From a checkpoint of a small transformer trained on Wikipedia: LayerNorm before each block, 5265 steps.
Each number is 128 + 24 x the weight over its row's rms, rounded and kept within 0 to 255. Layers, rows and columns count from 0. Numbers have three digits each. The size before them is the row's rms in percent of the matrix's.

# k: layer 10 attention key, 256x256, rms 0.0443, rows 38-62, columns 128-255
# q: layer 10 attention query, 256x256, rms 0.0445, rows 39-62, columns 128-255
k38 096:126104140110129090149096163135129144140150152138145098168119167121143099097144113129146175104123105164110144134148152110121170117102127122098084118134099137152174148108136126143128137071137139084136138166095121102148101151120136131138084168139128128112191109128154108122159096091122107135099147110118201111127095110126123097136137158120070159121136078139139114113145100152142118101114
q39 090:139118126118092117093154178160122109118159124129108129134098133158162116114136137140132097125106134105164139122127064141115143110090131097142168114120127121135153138124135077081113115111137109114081098122100138179103136087153115140154123137139114112128129111094091147122148129154107139095104096155106135097083145086146163089130187124127152141108107134129125130140145180053177143117168
k39 097:116090118107136107121086132097173122133154094126107130143090117153137115106111110110135121117113156135119115121137109144117136122081103152105131137093073140164118126138123094112149122103140110146120077160154162101102154093166116147140084120112146146142155108136114105135137132159120151145140111120128136157095110117113187107168124129153134109128084109114135142171137122065109093152099
q40 097:077165098145115145126136096154090137148132116128112078132195097083091126110139096128153158161141097111143104137147100156107153096156082126091090132146141134116103097089141149130128100136149174155132152155126140152147130100095131115119103087101135128132177157119101129093131119146102123133140119153181134116104114142124120119135121136117098146121147165142150150088152139143075095132142
k40 092:187156146126159163104121097110155145108113107167162116117125149125149132167106100106115092120136106157131141150158147150148100122121131145122132151137119107118123071153115118078128109147101131109153110156146114128126092088137119101138146149122155106106105140138097160066120152104145127178137114158174104096160145095175132135081171114107144091127138120131106140133104121118130133146158
q41 089:095113116108117070120120099107123110110113151120129092130102136123126121091071141140123153149145097114117137150104158156131091143153174099147134098122128112158129113118077123110190160131176116155144147136117141166130095122157133136117093117152130142121083118103170101147159153134136162137152100135109135132129123104142122163139178112175133142076149131162147127108133072159088122130179
k41 083:131104158097102083133133150103105132100137144065102149131091126122167164097121149171115117140167144116121139107106093150116133158145120159154084190161101130105114141081118152126161162134166136118132169086085137140158110165131117139135150094161103126131097102125106158101089149124134137147147116094129164145064147070110150123102177159114124153151126130129130124157123149162156126132131
q42 090:125168118096112125136144139112153128145131131097114143093149117140138105139124145176094165126147069108144122156127114135106112128110177137130105141099124158153086110167125142119138105149134092165096136139138143133160159146150091121137153124149132108113122076075120105103118110152108118124133097143174122123140141152132123107120097057175104128137093114104161125139126175111067076075123
k42 091:125146120166117122146097121118145129137110077110123099107155114172191106149101117131158150149110116127121138151129097139130117157093128140127129114112118081131122118148137113125131150187093152115089127127155153155135172141166115164134151095158126118109130131118122093122107091148118137120132122153123112160127138149108114137158139082168143168148137128107158077090100144133140158147085
q43 091:133147112131182136145068180110129157125089124143111159123092163112121132124150104101146105126111102165117116079119142095117130123124116134131092155105081057159162126119158132152125113103118120128146106162109129151147072131114149158116137140127162130148121170186177120126106136137128118104103145104135147096108101118126189128145143117043137118183122170139128113103103119177155135134116
k43 094:135111073142111151144097152130141125146141147135092134150128174083130106158178116148133142159152114142111126109117116108123126133127110141125081104158141068131159132180145117149179106116104163155137111141123125145094116124088114142149076154125122116125123133165138162141142122094104146136091180140096127122149091080105092102092088160100124136144128128112125150140122148131137126092085
q44 092:135140136142180105112093153133159109073125120133145068117140169122142147146085105112121113120114134130094121072135094133089148127112116120087125126147140106123092182140128129114103157151132124150136143152146089106159134143110112144100100135110152100138146120116133141110111148131143125161122146138144090122128117129143106129075128134157105101122155124144118130121116060144091117141148
k44 084:109133110119143098106149135135073148088099123103203126161129137131146172141101126121095134138130152150129135156113143162143093106114126078150130087118103134107107102159142127115138109131134145155144131128111164179134105121118122146142127114136094126145124130143141116101149158172141118195113123123124117136130137168145085166122153116137148138144083114168116123112081114154128098170159
q45 089:215150133129069138134063140119124097109164138117148103130148106144116147149092134100123124165098140124094091128100114135125113121113140154085106128120148157165124101162168086136108154152128165133098125146139149116124154156125212103088114157122115123140121120126118101141126147110108126183115125121176135101160142170162142147120104127122120119123097129077125101131142152089125095146111
k45 087:157157124164148153123075060129090101119165140107126112177096097129130127138141091117138140120148104111117170130152128118130135094130137147122114106174134174144144115206080113144120157159122134144157168115115154152117148183098155095147111143134115149150124130155142142093079107138139140139126132132145110119137120128129168138158135155169110141128134118092102093129130105110137151160172
q46 079:165139141093121127110153123124147101060126110142171102079176120162108119130102135103149140144128151123115091151160142127156119121156117127101137117121112141112128099154155110126142113136097128160128150133167130140132124111151136087091180174164116142111137094116106153104142172119146115140129162104162076117112145157134142155098119081160103147134111150165123141139096143108138152161149
k46 090:157105123124140113134156096144114127102143109140128105122121107124116073142119141125130164161135124153133093157136154139174152122164139117141127110107132102142111169148185126079128101106079119151136144153155111173140138109182110148157167118111129132113188152150137129118144161129100133102102147090123109140139140135173143132139178146154134148163103133149130122079119113121150115144124
q47 091:118132127112136114134152144128142169159109111152147128073193132147096119121094128121126123138158146079128095087114133112136134104121148128094141158157103147099124133096143153108113074098146130165099117155130131119147101140144177140070124135120105106114163091136120109134193139114159097168122124150121155121096110151101160119109118100147086137115119103117116155138089167122087136114117
k47 095:151113131137147103126124099128177132121151132125113174115084112136092129119117127137105123105158148141154156136128080163107091172111113105139114096115118134175178113180138120140148117115116142150123155109171129145138108155116087120115160126142098188132136111125156128171118043124158156105180158136119151117156159169113100155142157174100112138110165138070110098130133177126127112152131
q48 091:137143120140159172141147132143097153133140144123167086087117141138096114099093116120110101126121128103126119108089135119140155173138069132117120120162123128126115122168108123147078116123135164109177133106156133158112131103124153092133105080096085138101110094154110121117160095139121139135128157077159123145067138139125077123125108107148137118121144132130125150133098120149066138162128
k48 094:135127142098093147111168141144124088092108143099158105092160132170118129131147104144159116130139166100112149159136140115128183148098104121140188147159152124121142120153131161092133098159120136125158114154152121146111169107113116095102147100122087137103121147147124097113108153138118153115131173141123098116080122078109152107118150110092171100132118203160115139125079118126121162133151
q49 091:144111125076117159136119151138114144145149099131128111113107123100163129095140130124105139136130160150118226188178134143133129075064126114107099155086141135111142138113167150083088120065121155107103126126101097137134138107126137182152137112139110118133091143129122094127154101112146135077107140161139147150137156117139129136159117152147130134113141110127116127121133121123151157130136
k49 084:139113190102154149147093146119133134150136153097120140105129121115148141093115105114130147122108108175132148067154158182133126144115151168129147116058137140103128135102138115140139180111134153107108127107145096134131147105170162161131095100129107153116121144144081154153107154115177110133135143097084153143141120147114104116129100113116121077135157160089145139104117116098098114107124
q50 086:140139112089120138137145147160159085104140148130106082131156141144137114128116103130138125155121137111115102148162164089147141173102155128123112129155170088126145106120178136122102138100162154163108123113113098138126099139122124143125147133124122122135141117134159128100138120099144138109075156114152110156123108122099149096096110130102118128092128177113119171124107110159123113111161
k50 081:083132137164151089148093143140134100116120162151166125112136133136121116123111109138128107120113166109094110159112146144117119149113127088111107149159128123115142112146140099113139115093135136167174139103127109123111117150105129145120124115100099181110163115181114109131073158144110160109112140148144120162148120103090118122165080141117104129133138120128137113122150104133151090141137
q51 088:158119182116119119135105094120106139095142146101127150124151121132118124143102089125161137133116093146123161146108129133148123153133134130163103074119119091123129127156118136119129131137142139114133136122111085145182141116161130112104157149120160123082083122138090135122086141162134142121097131099114136155176154112093143106154128095141123159118139135130105136129157147136142140122105
k51 085:141167148113093114153117099085169175094159112103139148115093133158123110156152143145100147148111101154124196094145095144168134137120099137115158126165120067145146067113136112130103116094149148097158117160134137175134135137152121180110150152116144091142139128130125120120157103138116132144104125126169118147138153125109124144151093100119107092139109107113148139152115135168135118074123
q52 084:152125119131163151120090114112116127068158093099156151156118121097153139131105160141163115154144092170106163139121134174153160090142187102133110153151120105098176099158124112123155126139132128131129163115122110115113125142157143152117125120160149156127146136112157135059187078096115156149133092130102114136117121123141115113117088114137126104142099132105166116122112135130125134157111
k52 081:175147097155151096105124114115136076119098135098131097149135142101105140106081158179132072165137123188100160121137152079149110160103123111111092157115124095127115151115117103103114154138153169112114173168132102144126123154154110144130146154099119114162140115135142103136113121139125131159105133124127142120122127116084137126140107143147126113149134124073098165100109104141127079151116
q53 100:081150139121147150109150151138116150154138117114130130118141096125125135111118125115104179098156112081097129122125139114151187133147107141169167104072074144123109143127091163143101147144094142122095131158149129159115113083123116115133111097134133116119147121072191138110113118145085118158169127119116108093114131154078104131102104093137141110097145132124169158135135134107109124145153
k53 090:110168137163075138152110164101125160118097098084126182088110136108140123167088118117100112137085099157133115120126121138149105134079133117173132204114065141137130109131115150107089099157123145112138108126130123122151122119150141136069163132129111133154119076131128131055151130176130110119143115151155142111152148151161142118128144100113178117119165171130092087143106096125146176139129
q54 089:156130121137187102122135123100161109115098137118135142156108156125141154128128119139119102131119153180113158146124097140138109149122095150109119120131114182176101151108119118140150154141125102155134117129136109143163090153123155133129079153125146122130090141119080156153144104122182132105124137135118108150177136104154116111133133149128160119165141143159143083172152081141158113155091
k54 089:135169138110155125142098104119109161144079122141088139121123138121094150090176124105073089105117142143105141150137143104115118070149156154118133162116093085178103138109128177160141116121120132109092119144097121117114135087098132138117121108130161104116146084142139104104177156117133155117127124118136111094101136078148104170116155159149107122129111089126151130120129161142122116103124
q55 093:113114139107096072120157130121089084145149119159144201110116140138147121101122135174132093094072138154147145122125081153125152111107096099161155084108122161139138126101195155125119114126137079127130118082120087153147120131183124160133160133107150110107092131119096154153102130139149111135087121169155127142128095092147128153149120140145101138132093132124127119150132107105140125179114
k55 088:184129172120100132158103092109123117137140130182129171129145111118137122105128154086111062134147138147135157128097106119125126195118097098126130081107114112146127109118077120121141135119152118158107133108108153122118118141157101144160094119154108135097139096116112143164162144110184149129151093121134170134145133152146123180157139131137125162130110125125158099081158101077114103111117
q56 089:163134109092138104145112115163129097111137107140129139160125117121131122098126119154118088133116135133151164104108156154125092127130148173125127070131099157132145112086196128143127106117116137133143118062132126143157137127131130186133105138128109081115121126132124100142158127118129155091125144126118096110135130121122135126099144146093118137145141101094098120123147160128121101172111
k56 095:150108119131129106121134126210128143126126086145142102140139131144147130131128131126126104097155122120127140115132122099110143135129123122136107117141124090131140111115158148120136157100136097115078120126138130148196165122121187101117127178159115106060129152166134096116132158088115132185143157142097145110137138134117133163085120109149146154130152107120103116115121088115133123130104
q57 109:151104101120130123139122101156141134131116123089117143164088156083159105124135139124158076157145151164137135130132149132098108115128100104107130117153070173147127140122170122131141107109104121128113113135109160155159121139138130147118161092153125120112132121118147107156149144134159116122095123159103114142137109081150106138140181192113120125114159109160121113165102099127164130157154
k57 098:141137156116145117141153117176171123102149145139110112147198150128111099096124109114091087118103165151085126140165165115117132118153108133102134121139130185099176128103119135137151134137124112131134102155110094115146138097159132150109114124145104106138107131123130126132141164090156088174112120157089147137149146124129099128084118153119091125121124092182134144096136092170145109097158
q58 088:153128115119112111145144090121073111130156070136168114122134134149125106156091130133105135111127118076145084126140108142092158107153123167134111135113158123110160135140111118128156141108143205105180126133166111140140133171114122135127098113141110124137129113123127139121129163151179153153135107144128145146133119122093108121109115115133117130130129144150147108118157155127166111092137
k58 085:122135156110125095171085119141113085099129171167121136111123127176139096162149138128116108109120119106120097082115119152128140102145112111115076158115161111135142136186080100122141134115157127152126164114120168138134123142124165104138156142145190153128136123127134160137125139091105146131128105190127126151083058166142144160102159138159151119137103133148123120119158129111137072107141
q59 085:137136159120085130122107163125145127110126137122102155125084141129151139132147146136174145149125087115133118116123125160126154146154157119170104079119101112127147117107111150143152114114129098095159135124151091135097123158150108120157065144152146125127130163109188142091119149119099118114091121128105107112148137110143108135180166156110130174153094066162141121142127125132163125085124
k59 090:108118113097143098159095128157160117144143134118118124128147146083152096160122152109137164112135112135098084127122128144119130128115141124139110111129110161147141140103064160118138177134162096136131117118109122125160110125152115120090091116148114102126172135116130130142112191133114096141097141122091154146097115124139114135160186074138142121120106158125153101105134093151113143082135
q60 094:134126114135113131126143111129123111138089169131146110150138174145171178156130149149150107137154137139089093099122120065137123107113110165137116106128117081146131120115129141140112100113129162119121127141169155150100124111130112119124101182122133144104188132101147108118122134098099113111096132089122080128084123177141189114123132119150132125100105101197123151124140092146161166139160
k60 091:126135126161182100134153118118120082123100142150122077178112140112078133148113132118204138156103116172140079168131170124125106141112069170089106153142115118137122128094073104142132094098098172119170114118184133076107121152112111070145114163132111135096172159162131108093111112133154126137126173113168149107158113150135154117145154095142125139106135124148115142140179101122142131143133
q61 091:130073096099122125119140103148124163123185134158121137136156127127104110141096114115133168113168145108106113113117107155127119172092098118130134089111107084090144120131126143091121135112134148142126169192144125143112089101112151120135154112173109145108141134136152115140118156153176133092158121112136102083161169145100099153103109118135151142139118127140137139135114110123123154104158
k61 092:138151124153112107123129167145103091093149134092130154123115145129097128125121147112144104114153130106187138121125099145138106127137151093117136151105112158118191117130140178124147143081115122085183100145137132128115115171125172139119193120150137134096146115100130093061136162112134096122136110131148132123110115139135132177074139118113119098086151140145135113128115115156113108100146
q62 100:130123117150104108125083125126106141140098127083059160163102154048129108125127175172119150098106126156168136140110120147120145096098144147134098170132093138145113123130134138144116082150120129133136104091101112089162103150104126149138136174084161095152135132152134089151077114133150131116087110149117144119096101113146097148129159151082150143125173134136104096143133127129163123150156
k62 094:161132124093109111134124125111177118152152095107125107144137127103102117142148126125144153127113139144137140110160145114085084123115112104112118108092147153115144108102111127146120160086141124141132141119077119125151178144162131121163094149123106125115137129117102101098150090110118131106108125131114144102100134130118147125103175134099127118145126111144125175085130156170159132094162